From a checkpoint of a small transformer trained on Wikipedia.
Size: width 192, MLP 768 GELU, vocabulary 1024, 5.09M parameters.
Architecture: LayerNorm before each block, rotary positions, tied embeddings, attention and MLP in parallel.
Each number is 128 + 32 x the weight over its row's rms, rounded and kept within 0 to 255. Layers, rows and columns count from 0. Numbers have three digits each. The size before them is the row's rms in percent of the matrix's.

# k: layer 2 attention key, 192x192, rms 0.0677, rows 16-84, columns 0-95
# q: layer 2 attention query, 192x192, rms 0.0692, rows 17-85, columns 0-95
k16 057:133110151167069125138178115123193148109141196205109125104114129209119096150131174112160120110119111162124180157073092111178125133122119117122150150113111141086081181096058151179108171153156124122131126168142122163114107149133156113101108087070098109139153129132111116148087178131130156076
q17 104:133096088134131121122133101095116097154134153134124122113169146195187065146127134152179082105127149160104125133187123086132118100100116094158087133156142183089068082134119135124160185138074133084142145133120127121158133178158135082127115130099104117166102105133144108104110125107087132141
k17 076:091155100121146077144101145107117088138130128088145131132118107129100105123158113197093130110148113090095151129114143130136147169093139092182108115101143144200176111118156105140158134166111119135127069128093088119141106107201114157170114148157095100109115158164181134179135096186153077153
q18 077:082125140118124139133144177223103096134112101127144128102198130129113149132135122131092100182110140126097129088103090173086075120168083139143105149158161134101097134130083131120117086151127115089141178153100110132185147111199097130148137161105171151133083100165145162157133140181222114164
k18 261:151132141122216146131126139118104116155135070122066097135115200087139136044153100111098160132149145141161019108152126098113139093099083112119138042135131109136214104146180137084117093101081116091134122183114117100163111131101139087138155148161101129116155125107186165128150137111114112102
q19 093:125131145109207109091126173086135120139128094126151113110182140160108135094064069096092132110140031105136138117085155124095125132087151109178113102096080122120154100121144097126118122156140168110104141134115055136169124126075155155079194214211128151082065074121151127159143101139116106165
k19 112:097084103158089115108119154147138159075191143141165174080114066156104135170132185120142145148102113113123183132085121137144123152158147163152109188107156138164062156116094106154152173125156135160076109083130122162051139096133085148117129068149165129175113128149064100117099113113142139109
q20 090:105096086101150117113114063141150116099154134134142121134074128104151119046153138095126118128180117108075161162151142083138072123122119149071138144073132116068143129153108098107142124115085126095177137145162139172153114098130131134109155147089105096072124176121160111064144106178095064160
k20 098:123147148094077142135142095056118162098098152119145135091116137114108130137128111177168111140133130108142084090157146118165120129149042108134080113158203157174122108106122167127090132127167102135057145192099121092109090128159091149171101139115129094150219110164134146120155138089146177098
q21 085:157111129095139153089146133133140120126086176064072151113103126148071137137163141128123188130115087143126108126155224149114143051072162087144138144099150094118121110213190111120100186171110104111162178111125144105111119119111152080143101157145077132125162133129125097129115109130123109122
k21 086:110179106131113120156132115088131135130123098148160034169176115125179124096032084112144106116105202118105138150109082126140090138132110142117135039136162110154123149129135179113082155098130069112123136152130116124183138167139048084144161139133135141157139136069179129170141115132053127076
q22 091:075129038150098124139118134184097108122084131149136117124124091115181117104166128163125123084113128130120101140128177162122113097115114141145082147139086142122180120120140074129130127024091136108150151103168126141179151115131134182149126104078192195106141136148153145205147140130141149092
k22 090:122126138135150100108125139106155082124137088118150167123089130122116101127124105166150083134123129164156129141071130114095157128127086141117169206164169079138083159176082131113146096138114139177160097114130174180081139112204162092148157157180123106143184168130125160103095130116147118155
q23 101:109104077173084114062121147135133087106176166055163126106131116147149096126145136174117107163163136124153110200099111093117117088154053105125126097132115081124133097136050162115125157057095167103143161123119139163159148135128165138092117119100132185166123114147126138102173104049132115104
k23 095:163133118086061104096142125132161095160066096139155103091084112104097056119115065135175092088144086121077196100109160117136076175122089154062103145139178104160140144094118079118097111145100097122138153162099130119126121132139121197112101115148100124166184137166127116131113118169129166132
q24 100:158075137105113115146101146076150112122104107187167160143085137103166128097114096100124133108106063122089141182146090153066100097109090111112137133111115129153144097147066155161146142137130194098175161107150072154144199070178189152050129176071088140081117072137136115171119161152149142138
k24 104:094088138114095121078166147193146117095148135116144119132106139142106122135194188188133133111145133144148129130103181084179132115094128151139083120134125173144110152124069176083137093104078092138109094128161124128085122159154130120084066074048128100136118153147154138082063116120088135127
q25 097:135110165141163103111148093107169160185119100153169141160143156124148143109119053108135113099097161140145152079072134138126098127124148125136130112126141111115161153137079094129119133132117158104163109084155165104119105151077177128122155174126123149010129089147145204124134136096136109132
k25 095:075040170128108137154158185089094169121141090126089094137061118139091134122177139076156136147101173082130163128137161125146111097110096101095123156129124167160052104149078156133110105116105153120158123096129147160141136149163125153157115108107114106152173123090139102182106151127100143145
q26 086:118126132113117104118152117171127108143104160134091151103100147153076151130146171170125150117150183096137099077128120141178122099100191170047124143099102193133146137126151140142150104145156107129059130168139115085074111069157147135143101146164067110159111117061108057103128124158109163153
k26 088:147161112126166132164100116151133157058105139098143081136173109101163120113131088117156159090132116086110126133143129098095128117155047140152134136122170098098149075134062133105137128149119177128092148091091128104192118109104058091160126144138193160155154090116177146116142126124092099140
q27 095:135147122089112116128153158067114077127119163165117092151108101165237075207106083085143149151083125094191148072095106113158173064117187159155099139141104126120149169102080157128148116204073120173144082124151147135153112139136148113139136083156155142219191163088112097162072142177134114142
k27 094:163075101166144107139146079121128118134143096111142150136121156121240125170119173159102116066071164104083132091087091120118199105148127121181136142134116115125135093124159135141155139131181152089153124111131077142130178097121144115141161133156142137029176117103112135140135133114095095131
q28 099:104197157153138097151180145143207104117129160146083123103107109161152158100096131063105165122085159149140119097152097123215135120123123171108097106084085142082139166080124138137128114140113132145134086158181121103073144136092069125173195059189117117097165106109147075123101111179136082138
k28 103:132147088104125108128103058128070147124156150028158121121167133142224124184134105149132182123109117117126104114127134099137182109159150133168115158108113133151136067111131151105158137173134154088105104144114140141150134079108085134160169115125161140162202168162150079208147125116128133118
q29 094:132151124124146150115075134162116153126130149106132143143078114119247145072160142088184107135130137127103159171101145130171130110091173151061102116112102175132147184142111061132150148176102101077128116109123182153130135118078145122151108076124159114147120137136161051128138115098118099151
k29 094:165125158148083113152154112107130118102132158102116161131107142111153107130131094172108139121124143138135088137192106171119138143099131083188114125131101104109182108125171190102175141079209099131130122158110095059145148064191172117149048159131163181103109132171122150107140128086157142139
q30 095:112062087139127106120132133197121133139119138069115159111135124194129077143155129176133119170175091109135119114162166136114123066088152135108139160084178171127149138138155112134155153117076144083115183113126174142119169122140170114114090100083139129149120112114125121079143151085180067149
k30 096:082161124119151125171099196141145088097065117097146068138133154084161112165117068148121083061119130128084154103074111125081095173135078149127134142156117065086094095156164171094129162129110128130128100126105099137211126129205105137173148139148113109143113120110188168128119124137095163123
q31 098:142124130084157114157145168113157148099124184116122152106097137146081125108136077106124145126157073155172132073154160210169125121122141131117137162091072146119183063160106143090095152152103177149108096097141125127081123118150202140121118099085134072106076059158097112141133130112080197127
k31 096:091072125094109149124119128166163143143096116157075092128175113131207196141099213133138118121187132172077088147139142066141045119074084172116087097141104129129081133131082131156130155098080108177058107117127133139098164114118075117065091148076097088137124171121155098156150112122079134113
q32 098:146143141131139093144179149152151118157104107094167115092166148103162181124146141149146098128068127116147135056079131152139121096124183147117163115139096170155175163154120135091119103209083151162146131125147151125111064145130125152073100130161092088168164132100135092194107150183106095176
k32 099:130123138125142113152155108181088133139134123086100170110165136149142133128136103084120099135077151102171155085139162116098161112060089050161096132084079108111075085142183156112172150095147100111142105106150125127171156132092146107179111163212190205087103089095134125107113142104128103109
q33 084:110101097130098133149104124095126178110096136088146090139134149102120067153155136129107167133111178106152113179153122121042159137182126166154158125124172095150091119061118150100089175124113120087100133145158195085109104066150162093141150138130117102144095153118162134157123128086134095127
k33 088:121114168116139102130108110126148074124099111102060088108087105124069118161129166161125090134119072132182197089064117142131109115119133165090172173124064129149144166127195148106120145136119120138171173161096136089151109105185162117112138104139127116122179090120113129159137170180123177075
q34 101:153136122166099131179124089127083137173136117142135113145133107122127159193106140102093110148036141109145118074117149103106162093177164087141119139123144079097128060124167135141120103139148183101173140137147137073082094120144088127104133117147165158181127126108155117233070141123142137109
k34 102:102116152101167127070077151157089116174125117111083115134151130142116134110073114071137066154119109089148140136085088177128155102177102130094115135135143140098128155147096145154122137088142131111233111143115153188127153172069156118137171155179124106097106082144118099098149167137130107120
q35 104:101139117160119059119145094130191119134137085099135114176166116118210103109116096119176107161060146133105141138086116055093135119146056096116141110166172081109133055148038126111180116139109174148163142096125172137106123148160166135145183148112152131103146123152091113145133168107160104115
k35 102:106139119150144151074120159095084109191154109160100195166030116141148148139031074140124136167144117080122161111107157090132140106101120102117176132094116122129118158181168123122100135135118145115239123145169116151130113203110101143118056112101094101128133125088165133138123159146148157166
q36 085:124151110079148097152114149128083158111187102102131140085112112100153112097094157150169085152132153099126106091083145162188122132127108128101133110129072124145126074128159141149143096152115145134200086143176102150133175084106142102136104107081187221159053128150179098116094159154177137123
k36 082:144160111146157122116149154156104131157190118204090203088190104157116149143138104120146078116137112136119101137153092148143095129149113155125119135151175120057145189144124176164171120085143075102115123135078108152133114133127200133120149170161169061083155191101123114077160104096148151169
q37 088:072085125119133097116126119116101181131196112144108081130105132183190117157108099157093138116111096141139154148135109141107174105146110133173170118125138096125128129146140112098083090116091096128081114118126147154153100153108117121185148121057217151108119161170025159106161141078075176146
k37 094:112108094146185134096182165092117120087093101165132140147067117074133199134099140130159147143162112154082064130125072084163079153122154162105150142137152122109118123101125112155097119168146131126173130149151113136129162091146169144110141124119085099107125184113095170150197155115170088130
q38 094:082199201073143156178152116119127165163148183133161151160157118109211098158089093071111045114084156097141135093136067143187132126125123115133141133172068093137146155111000087076128108090171178079078118112139125115170151181105153122119139090173134134142154140103092099114172138136105148123
k38 095:100102055177136154104132112124090134120177101125074160133071148178117087140082152148137159143097087164149168174156190119093123105152139108177124112119137121123175102110168120168168124125135128112187153127174137119097113100106170115124111137105114085119148113153087146168115137085177126150
q39 104:118152131126060105121134118117126151125113179107141101101113108091104128165199133158107148123138150176146122126068177199122162147148143115133061115049114102126166190098076090093128114150073163159180125104102130140114136074187131139110134139180137108126110079185206125162162132084095146130
k39 104:167048129167164100127096092154159108105089094157138177104133140153135152063118130114099147084131119098103148108121098087106078118113078118223130123115147148175116151129087172089087151096130095132109105142096213116135116130125137103148082146106099154083172186064150117145103092128166108110
q40 089:068200129027142142154105176154143126101153151138125117161126115129136136143189175125115139093155163106128079116143126127149145105104152150104110160165097138160145099135143130133126114119142117145130130157172074106126132091106135107129175122131157088187096043092120049101122130189150155098
k40 087:133142058156159113183117114148115137134106066132140168095143129082128097120110137159109103113139161165062131161149128114113080147125117108174122089112175143105161146127154159100170119158163100086138126157173131108168088090138114115135044127107137140147171134109101146123147128119112119160
q41 086:139124108146122126157081124121102143094083093154130155130093101116148138076154078135130125136148100143126158124093140147141130134095163119088079172101146153145160209140127131144188135124085113155073094124156166085157105159113127197145131058091118149157139035114098139160102158088135169091
k41 088:139058158108137114157156163132132074163127138101165150125124178153224130150143193109135166083139153161126103131158083120149170110110133149165101137165035075130109125102097084109148099178179151155130177109118133147093172085100208126098094154148153110100071155147111161095102129130166134095
q42 086:176164145130044154129143126184123167132152127084118117115117133126070171128153225105096121162113131144116082115161149125177162147129149112159112134129073128150144148141154138131150161177124143115112152146078163112074127077181110102086129126122100127161188143116124142141145118080133117118
k42 089:131153163125129128103096093099119135148108206138128176143139118126121065131167083098129073095128120118118099114163086117087123138210179152118096150132137113144166114124114177086116122099174114144146122084127117125146147182104125125153114138184167147123085100065124081112121089131126168102
q43 089:113109099098124179091158136150144154116091166156078124145101156159118178110156153039162170121197110124139133081123123131155139157114165145171115116144140076137115108146193079117132104141162108145148094156092153047065186099179117126092061112122060043197119179132130172127159122097141158180
k43 091:101150151152128134160163109102146122072084202136160145161057150116102121130090102130112162061133166107090099166105114096163123119102118146132108098163102136141140168131071172121119140092143133152117114103092136086120143144091124131145063136118114124121124146109143093135074108185076120139
q44 084:129170155070156149094147109111090118128171100100147123152135118107105178149083117092129112129173097136118133182124122153199093187095145127091113082177143164100072156130151138132130094100187094143126070097095119116200125156110070112125143141126142186117133101178142166090087115136153184106
k44 086:121131094124149161161124106104165167171097103191162098144105153150083154067163113122137134072170198102127073199100128138141082142104140106085121119166130134144100120172125087154156139096093123158161141127150099158055094091076190100111152158140108131101138174100089056101134109127079097159
q45 088:200125137094133163098153116131102106097113128188152198154135151097168148144068097174157138075186168100093120136117131111162087149125092136106131110136157116154077143152211194186133127134131105157188133142133080099101163131148091098139084056118155141182107159125074091140097110116176123117
k45 085:109167160152149160132156239151142163134120133130137113095136160159133155091151091137072121131089114119102153168167130131136180171199229101095134159165095130107099151153149102128155137108102095104135118098091092081147131113083131161112181173137145168051093176144154153103092143157128152178
q46 092:058140113131156172113160115110119152112095112153168142168189178100171163071116120119129145096155061114133162097106098133182097166148078155143196108160103117123137106160159101114071095088104114135142129149152149104036136170118131091102136107139161187183139153158143094108074093063113123143
k46 091:113094136087176127181142160083122142137085173171117122109111143139076173126152138153138139105145140128096141113202158173166113163115097137065076113153084101165153231136094102089124120102069112144107114092137148093152129108121146157170092107104111051125127148159128132136201125135225164130
q47 096:123109151126087084137155157134145190109184089080168156079142131120118124129122181121094131132073142127153099081099132165189109075128169099094141127160090126129102140135172129084147080132151125118125205130121162164114041158129159077124157132116134105153158151131117070111144114160151141106
k47 094:146187094084158133158114094111107122109172153184095171132197125099123108135123062120120100113133115116168110100141150081093066145154082151120155110120194085138133063209142175159105120162182107110169086110191098163145150088119097154156108157159178142093118088076113162119169144090161144121
q48 092:156126199168088109102123135075139123096148164080188177130086137110096147075116159088084142144062159207106142133148154116094163150197113088109165097143149175144095111114097149113111158164158108131079179099133214189135135121191140111136090105059094135140138173110096098111097088133050136137
k48 086:102177134085089104097104122132107128117119198070124111126103074152134090077124185121081124137163134137204113131121150142149067109101108140129118115102123084182153169104130129105167139114074130109130192181133079121108102128153118157115096177092142170113109199150119114105119071096134117093
q49 098:089154145110141070116117096110171119093078100134110138163140132133118163084062122116155089157176082140148119148157094097116098129115149141154162120121157129172150132190157141120125091103147184117159198090111110129136108132101159113105191077150150154077140159072065108088117133150110057153
k49 095:140113151076114144162166160096159164152171142173192172080114107140112145160111145112107099157113118129129154136116131177192116134155059149117077159126163112112113122149152128107123127162112126146089170164131142130118127155107082133104068134120121076103111108141211161158171170130111147151
q50 103:123097067115151187133113068135167159134112114171119133123135120113101126103156103160126146104116123119164122121156203048086110103117116185098155134095130082106129187045124111165159156070130105065164200086133079128105152097109109188159125111140195011078088151096170171163144141082185120117
k50 100:125085172151108087099085213066190134108197119153109179087109112119121109148154092143178130133172056156098115176086082183128132152159142110158111154144102178156105129144142121153098121157139179154106045171091183144125136109174085123093148146106118163130145101185134153116146116133155078114
q51 103:172093111164100090152066127087112149156045179107116156182146120108146140143168116129127157118102136136167157105121112064058151102159166108149049140108167074152132145056121156146077144125120127134120118107127103135128130138165047143140086110109139105138157140105167192172124145093131147122
k51 098:157097147113078113097139170170144055140124123072098119109115082165105167061115162099114072125113150148115131133098144151131122073069133114144145093140093196202108147172177123116126124115103108138189194171104180105111157166104163090108133117110086190071061116204103131105071149189096108116
q52 092:138133057134071155105173109124113090174156152153125161130165123121062107175093139115073180104200113121129162111116168122139100112107161125159078104155159173118155076102188121156129121127113121110156133129094075109151129128203088147122116113152117100153144146154109095191105118155123133154
k52 091:105102128106186111126112122118134139153120124103112126115160105122156137117125129131100048107109154099104093104143111105066170146144093115061163154099150184116078113099173106182103198059166096168136123131097123140115170132090069122100169137141143199110134103146110121079140139129090063128
q53 097:116100099169090148152090096092092189128141162086126107158112144173121124117217146105132118174137162141158083174136127083078114091156127145151158164120143143119118106134111137087090143156102150081106123126106123115179080106161088129168131113153094079162153106114176111078141112136075153120
k53 102:102158127082149092121127141131122062169081126089134102077102125111094131076076124142172076148098105172156139124057130198101170075151088161121095070133107158153149083158201113114108149106160106134184131126070134109132147141127134108123126099139165187142103121170086170146115122185067095123
q54 086:119161132201149080157120120147154121124097096172111070125171146126108182146141067126112075111148134176136146124074146121152078167142148109133151140144122159131127205206163166099127069099069138148153099110174148120121124116074149116135138064116124126129107144116132080077137138139072128143
k54 086:112082111128148112188207151060124136147186070113179187068058126105116131072096156149143120186131175083155116123171117123149173161087113139077048124144120123115119065160098152110160171150173075119081134120136143080135123139123197166116083160157112105156104125154154161137148156110112140149
q55 097:095082094136097140119114122113096115125188183096106139124134131194129075159153104159116155185133149114147106190127150120056105102106122073152091177088196117124155041143090123116136140141100156123158140146127045147198104156164076159093117168096135111149081063144122132097103141087089139127
k55 097:106118144144131089082164135165135099118131084168134066062161119090150191089116148102153085116132076161052154142072109115138104134130140127111098125088148177083084147118175108169110128143157133115110173143109156098082143134100164112119147146143124115154100145179118146147097150158142146117
q56 085:123152128146145174142165171106168140087199072110127099120176100152074197145090123109123134047181138119168080105135152170155102138088114168123185138128143104122074088135132188136098129090162152178171153128104097125157130113104109142125076129138070176115138130126174178080069141101170164102
k56 091:116146069132199121127132136168130107168159075101166096124143158207137108075125101085128150124124138134097132131102143106154106125156120128096114088165147124137092154129162148130094096097084144127149122151100140147118114154081134141094142127106104116121121108169114132137149109195114065139
q57 098:125128096117109141118113058083124135149102124064124094161195138134153152106122098162142116152148055158125147214075115077100132153152184150092121111093169152129109123109147117108062120152125116187094098124140189104179102158103138116146187108159119159143089109086148145100062101204153173116
k57 096:161150160152080144162101135140124104143119113098190122112126141141086125176125169152145122156089126102167124134123106168159154078126050125092155112129097094101135171120137090114178127151178183091096195094157128113098095114116095130128083130175129117089151155165162113106097136113085103089
q58 093:111153119133130110155168156199157114154101127130139136112143167158063134109144107141125075105145155141151148065164126116128099145134090126113070115175110182174128146140153131133116180106129121082102116142156065070070146174148092082179140147172137097092066085120111150094184107174125171122
k58 091:097147117072076151145090180103117151103117167112093129117135075123120116155123158129140158165141100128145135122180168120165134168134205151129098122118114115209143086109071052140159104141085116124091108096145157161129139097116075154130144113087124102248076151119148106186158079117154135163
q59 099:124087134167146149115126143163135100143176138034139138120103098127172161097142124137119147093118129063139125144077138220123140155099099104081126127102086156132101080158113116116126139094209137143102152120126119202180110150126139140137121198083146143077084131153130167149096154171146163134
k59 095:144139131144138119047120139141136144027147081152150111150172153135122088124125134075136160152188152169192108149126118093084119125097155148096183148148223079123111101144110136136112089170084139154088138123130117129036148120198101139102119113098146138142146153166124151094144137044147088144
q60 091:159103138104113129123102096125137167092167158130073157163109133121144105148103136113137124094198159108127152082098117097201161134105099101132093106129160143118154144117150112132176100199123075133147092142147164101120093139174160090155138147107145101079113063116121152081145121117092152113
k60 090:103151172144136086182132149102075182152105162123092111138137130119108132192186124144154148108073132119113110122154114120107166115131160134147169163138202127123087060122131153141100139098164172089050155083083114074163106141057087117164105144116098093195142088092150097148167140117168113107
q61 089:156163136114144146059163160097148116134108201052141096136123139112125151134156151179131157084073117150148104079127183183122161096120120091122173117156094105187151147178130089190072106173120166144103109120122172129071149099086153102140141129132112107160157083117113157105127083106162171069
k61 094:118099148173113121155138111148095166067096108129160106146116138102112065087118108100156110093099189100106141148148109123125095157093115141076148116140155103147122149167085156086087092131104081082155117113145140112155143131169053145085102137140100205094164168061158081121116095120095119136
q62 093:134146144147155087172131090195127185136087200120094115113155126145098059155142117137152193149083138123126132106117103059114170148163141128094183116087141066147167122091155108113118133155107092102159140113163108101113132098086104082172149111119145106119096190171119134203151134154112130141
k62 095:128176170112117132091080130095150121112163122148051121083140106124117166172059139145144108171108067125130184136159114145072107061144178119088166125141129146124116157138176135157138146135142152126153155115112194116191146170113145168149127153140128141117173113070170118156101144117120148123
q63 096:154129118116096151117142182126172112087119088136076177148166132144142122165125128110176154159159139168115154050091095121131115130150098126120156110157119104122138146099133086119121099145062147152155132142120106064117087103107178152127144137101118126163150122180150129075109130176126106118
k63 091:162150153121129157160117102154085101141109108125126121086081145178157122166107080109082117081072121124147105126143134154166154092082080144149138147051141169149105129107136105102114143135108162081139129112101130130141179153152121096103089130134133119143099112117133136128118147181161155117
q64 088:185091174129163076205109159154138131124087180134096142105091155112107145136179127171087113095155080121103108153172141158184163105116133119081127124123111100158177083178082085134091155163140140069089106093140143150067128052133171136113109151109096160083144072113135157084192156091091168107
k64 088:081114109103056099130168146158116148122132110096124094136071134109111109105169181110194108185145125171154134142148145105142065133108140147113129118181178115113106128134060154110106088071094064144092139146161154104174154170135176123092129108117134146189117088114116111144104130131067135098
q65 092:162185149132107143124111142200139112125132149091105154140139130104143168107155102091165150091093099163111119177116153110158128136133092119160122145136098099147125112196157161116126129067108128068107145099134131067101143145116128127192106128150140138129119091204176091175111131091086130116
k65 095:120139121125145137069120064118106148144154147149117088093127116170128176107108049123141130171164120128152137160110151132118115145092100113043143082160147110113167184181143114103144175129113130148146151128140173145123126166034169110105097154156129083148114138136110069132073144191121138153
q66 095:183105087154124170191095121090137135096134089157105090170118113143118160125129125079143090158116146124116081130134144077108082116113093116091142146162136088144124122181130156189159133134151179079184170131158122136107156081128131124019088096114111046139146094113164141140123132100210092119
k66 098:096120118130064097122173178116096118188153111136146182111054150122118055110152064100139092116147144145115149131099151143138131124116122100151050106116126184135118123164121191131121074083120087142187026178105149125141145219140164144115097153145097158141100099158134131059104102145067152126
q67 099:109097157102124138163122093136124149174094155130154147146112158133099131123150123172071175172069073162118104161149118089084172164175114102105190158119161076120133142135115138119113127123129150131118076142218131116118136167084045134078190136094111085148128098120112156172122134075151143115
k67 098:139133179180126123121146146130083139123078119120122114084092112106131124115154149076196130138200139126123145142121167122134141097081224104076138097120019198145120119154122135112112047159117102119155141132175189112140115182142106129171127137183129132182114109141092115137070144104130136084
q68 084:058159076068142164115110086059097161128133134134133108158072107072123092107157115150109079085149183081148094150145194151110153152147099105167189172115150146112125090147059125118151124164133129114113104131113171114236139101117142165153132105125157208081165178114083132117138112146094133150
k68 086:157092149225161126113137154142102141158129102120139122101067135114122089109112198161177179171119109170117122148101094149139159123091113119164064164183123085089129161092178155118135150123217102067152147143159141154121103115125144097146076103135135133157148118125106180130132085091152149142
q69 086:155117151111165136140130155151111079103166134017114122074115100151099109094162149143110159147145151147132136139143159179090120176094101116122156125087098155115116095153078125068154156172086115138089109149122165177160074161108132183168120153137074163158143164119097102118109100165105124127
k69 090:118191107169073091113145060149140154140140153136122089119218164139178134090102115117143129116122129100169138128122098137107161152032164141138088151153119050150154106127195095138126155117103127133093126125141103144093118065153091156140179147140104205141142158111092154143140128136123148087
q70 097:140126103123153184118104143092115117089077103120154130172114147144138134093087101119121128089164120127140172109113104085113137133134232181123117149080107146123088179123206193156162075100143111182087092137149173113173123132082172148147171122124116167117130091111167136061108099095183110129
k70 097:130137163123165108152141121180156130153077135103120128084088135122127066119165145125122161084093204099126089078139124173153147125109108096074130139171100135218178148123120156095142104158167179128082196108089117122059087114128054163143111123148113049119141086161121179130123150184117151140
q71 087:119099119139107074067111134138070155151065131146153134097094114068159117164097148176109081163084111114135126192144106136093180068138147060114143140130144139094103168072108156187078091064086099121121140098192156086170122163112085126133132204147155168111132124110141161145135114095127140091
k71 087:227081178078151091150134130131118091127125086114157103152192116156075144101163125126126150103149123118147157086107122168130147125105141141060101143196117146136130136127065109120103073141150111121182157145125150111120091123157163069119160106189123129149152118131082115080117104162108090130
q72 099:199131128128125151178111120123161110131114145129102113100148102154158129082147209160141182100157102133121111155165155075172109154101121182103081118103062143092080140126142124117139139092154116131164136098137146162107138118124126145135121107083172081097072102112157132087127139090074127144
k72 103:094143091188076106101150166096163180114198168123160151103119123100113164148182075094131123133203146173137046204118104111147105166131101101137118160112187138123086071171087146147151109119124179136065101151111072109102144131157116085118138153106146104124140126162132145060136109149104129120
q73 087:091110145138139108163103187157116164123137140090095140107093158147127136102157164099165139106153077134146127167118092154138125104096141125149160136147122120169167127172173056161113117125077102136128068122188171132163082138064184137120108175147132172075127156106127134073127107138153104147
k73 089:123190131098120123156182058115119128114091109143153125117203124114132115148136123109122118163077170174164123107162169174171124118066108123110128114155101071151121133068156145124141093104127105118082160158135187089179148111204178158146107128150121124224168151131060149139141123147080104109
q74 085:160093170092106074143134080163102139120170119156158108126070113136032156189111127118104092155179154136143087172114149114084119150119161138133158131084169105095126137149167190116121149079145138129143104118101124096143154076157124131135186166161147180129103136110075082169158139065159095116
k74 083:142082117147125184113156177120167133143132123136121160134174139087113101115117161107060106098160080072084164170101043124145136170164161168098109131165127160107113103111078138115156150179137111153137106125148177129125115177132099164143144088150113128105140095090173135141086155136105127144
q75 096:128104181126119098131198157145144152139115140113128105155134125147066162147076096148133121131121157105119115087082168125219149137139184178089169092108148187107131163110113161166167091026118118108102152123143151141081127166119091124111154129156119131164047119075147101156091117107092116132
k75 098:130123139045129093151103140145126149097221164162114143148211103139171121162173166100148134097117060151157143195127108143105076147153098092133113176130107111099113149118067135116122145182127187100110153131117157106151153083107182184156123129144147090115187104133131067086154134111122086143
q76 095:188116139098195117143114193163150079133145063192076175118106132104139138100138116134157118088159153141106114106105108154175067118107103106100185125133078084162154177160080138204181089116178161082142129142132059126101154110049141170112136092152138117072102126122105104182169154125170111134
k76 085:139116141155068218093148102138090227125203126133132170106116134107147080168121099118180146155115123128128165163168180109163135128127127108135113106146114111070147115129133134152126150128116141163145124171121158164142120132069127118094094179076158139151151127117160150093071146104121153154
q77 086:119125137149129152123132164152125136178183103016134067155124141108151136133089123087168146067133064151096163039131158188157129092064156142095188103182146182115070181141192120123181170128111108112032102094164125106134107133141219151170135116117134112130163166131143140106128143110204101158
k77 085:114110130145201188139122093094120106091074102160126129178098160121132077173151084107102157113097206132166106168174104157116132180053166121079171174140073085138173062096169166124121118128164128107147133139146127159140128128137121111102144120089151116135137043102137131072147132124135100137
q78 092:147171140119132091078159119134156145116102138096076187109139153098151141138069118100130086139142057158059159081115125117152119057146134083080129124161131222139116144137165098131127135175083156120170161104161135143094173130129149104093170068109114062127120133156132144081116128152189123117
k78 094:114125126074090159156102172114101077161155101122126161133081088181143039168073118172135126112096153075077109091161156112126116130102159124124146084093084139160196112129099161111101135137128055148124113164102083153108096181129076146112075157106124190135071132139216071114084112105131114148
q79 085:137088156182099118138174101157115148102103112145132103152049166183087129103136121100133153146083105138138122178149119107125137133091158164095168137096172165179109126181173174136095166106075100185115082142141127163154121173147103125149148140149088138125093100092106079099076122084117105160
k79 083:140149126075134155118135134128104094111126158115167112131185120087231131147137164128093097154068101110111146102090150105150171145241153100145100113131089128119162133066142101084175096185164124109093168099102170122156176132129122183161160087103150054134093150107173187168061118157097090116
q80 103:102134169100177136098138163195152124119141130101142162108159119153119180122150164135123084144106223112147087125061101101069140129180106138159096117155069137138139107116078141119087132152178121156117158146140157098130115133097101113179180185116147144121094114108147138163168145155157131096
k80 102:131166141129105082138112108099104147147154136092083166133152090118096096117147146103142124108148093111161121101123098110072145107110177133135171146132118121133134134162118136128180136157131173108166148108157097151050093080142133168155102127177150188181175161132092122158105139109109129172
q81 091:090100131143157123135148108091122111127125094092144105100158115124156104135063031126125168122153111131127147147052126067087115109071133131161145103137138126154104131209102162089173148149107124079140208142139111104157085203109108101101168143150136106155073167119115123167125133110153128153
k81 091:097182136123115109107161142100130120149183075177093106142124160160097124142193143170168107137112086118148207081151126134107161137080134132124137108150091074171148128077163101157098134102120134141131135136153117149129096076098143199149102154120119081103162140142151143156157170149156105113
q82 095:117114182116148098102115204088135132131128069110164122084197155133112114104127112125136117143182098128098128126141134148088111123135148131165115144104147117068130070171070115065104134134104189094148212141112137108095141118143131137092137169107139106169055141127155164089159147091098124167
k82 096:082068154125130132159176133101160120119168186141105136094132125150076177113188174094095085137170116132162132100100112118118081130140049145129084098136113128141121141128120142146104146123156117118091139171162030130064090085160105126134118097139127069146114076143096104102085131151169177135
q83 097:170123116157084192158127157129118167126142074079125166157114096161157132144150104105077134156117183112189141131050129130162178063104129063101103105106103125128153087150094124113132116190144164140113082138111137156144118158128179110160101143143147194062170115166120128127146139172119162130
k83 091:053177033131141119062116117118099086119113143076108154138147143110214081128120092135189159102107122120114123075140127084105139123167092150216152151153167033139123132127179158107151187101158118099194111045100107139130179151134125119102133104118117157182097156095103175113165098090150159129
q84 098:150071119106112071132127107120137111165101059223130149143164128138148176084100106176129149055133122179115157114164128118138140120166191146116160155112116126123140160142094192085100112114129152160130164136177178102021131105101061126151143090137112106122204136037123094137099130106091158163
k84 095:121142119152138143172128173081117148112096165057129116130133108127161177111148130146159118162162178110117096069180103131179184094151142114095070088190080118127122087140087147098127148124112121143154122161136085127176077136081092113138114163103127114064128088167146174143173198147154077148
q85 092:112168146176152124134133119159133098137111127105138147141141139115081140110180134147122149146079110191081170118170188148120125166142064092169114112153133160123106129137187037136133130089146095122126132126075102152077150140114139101162118114040102123138048159164143077152173133114123067160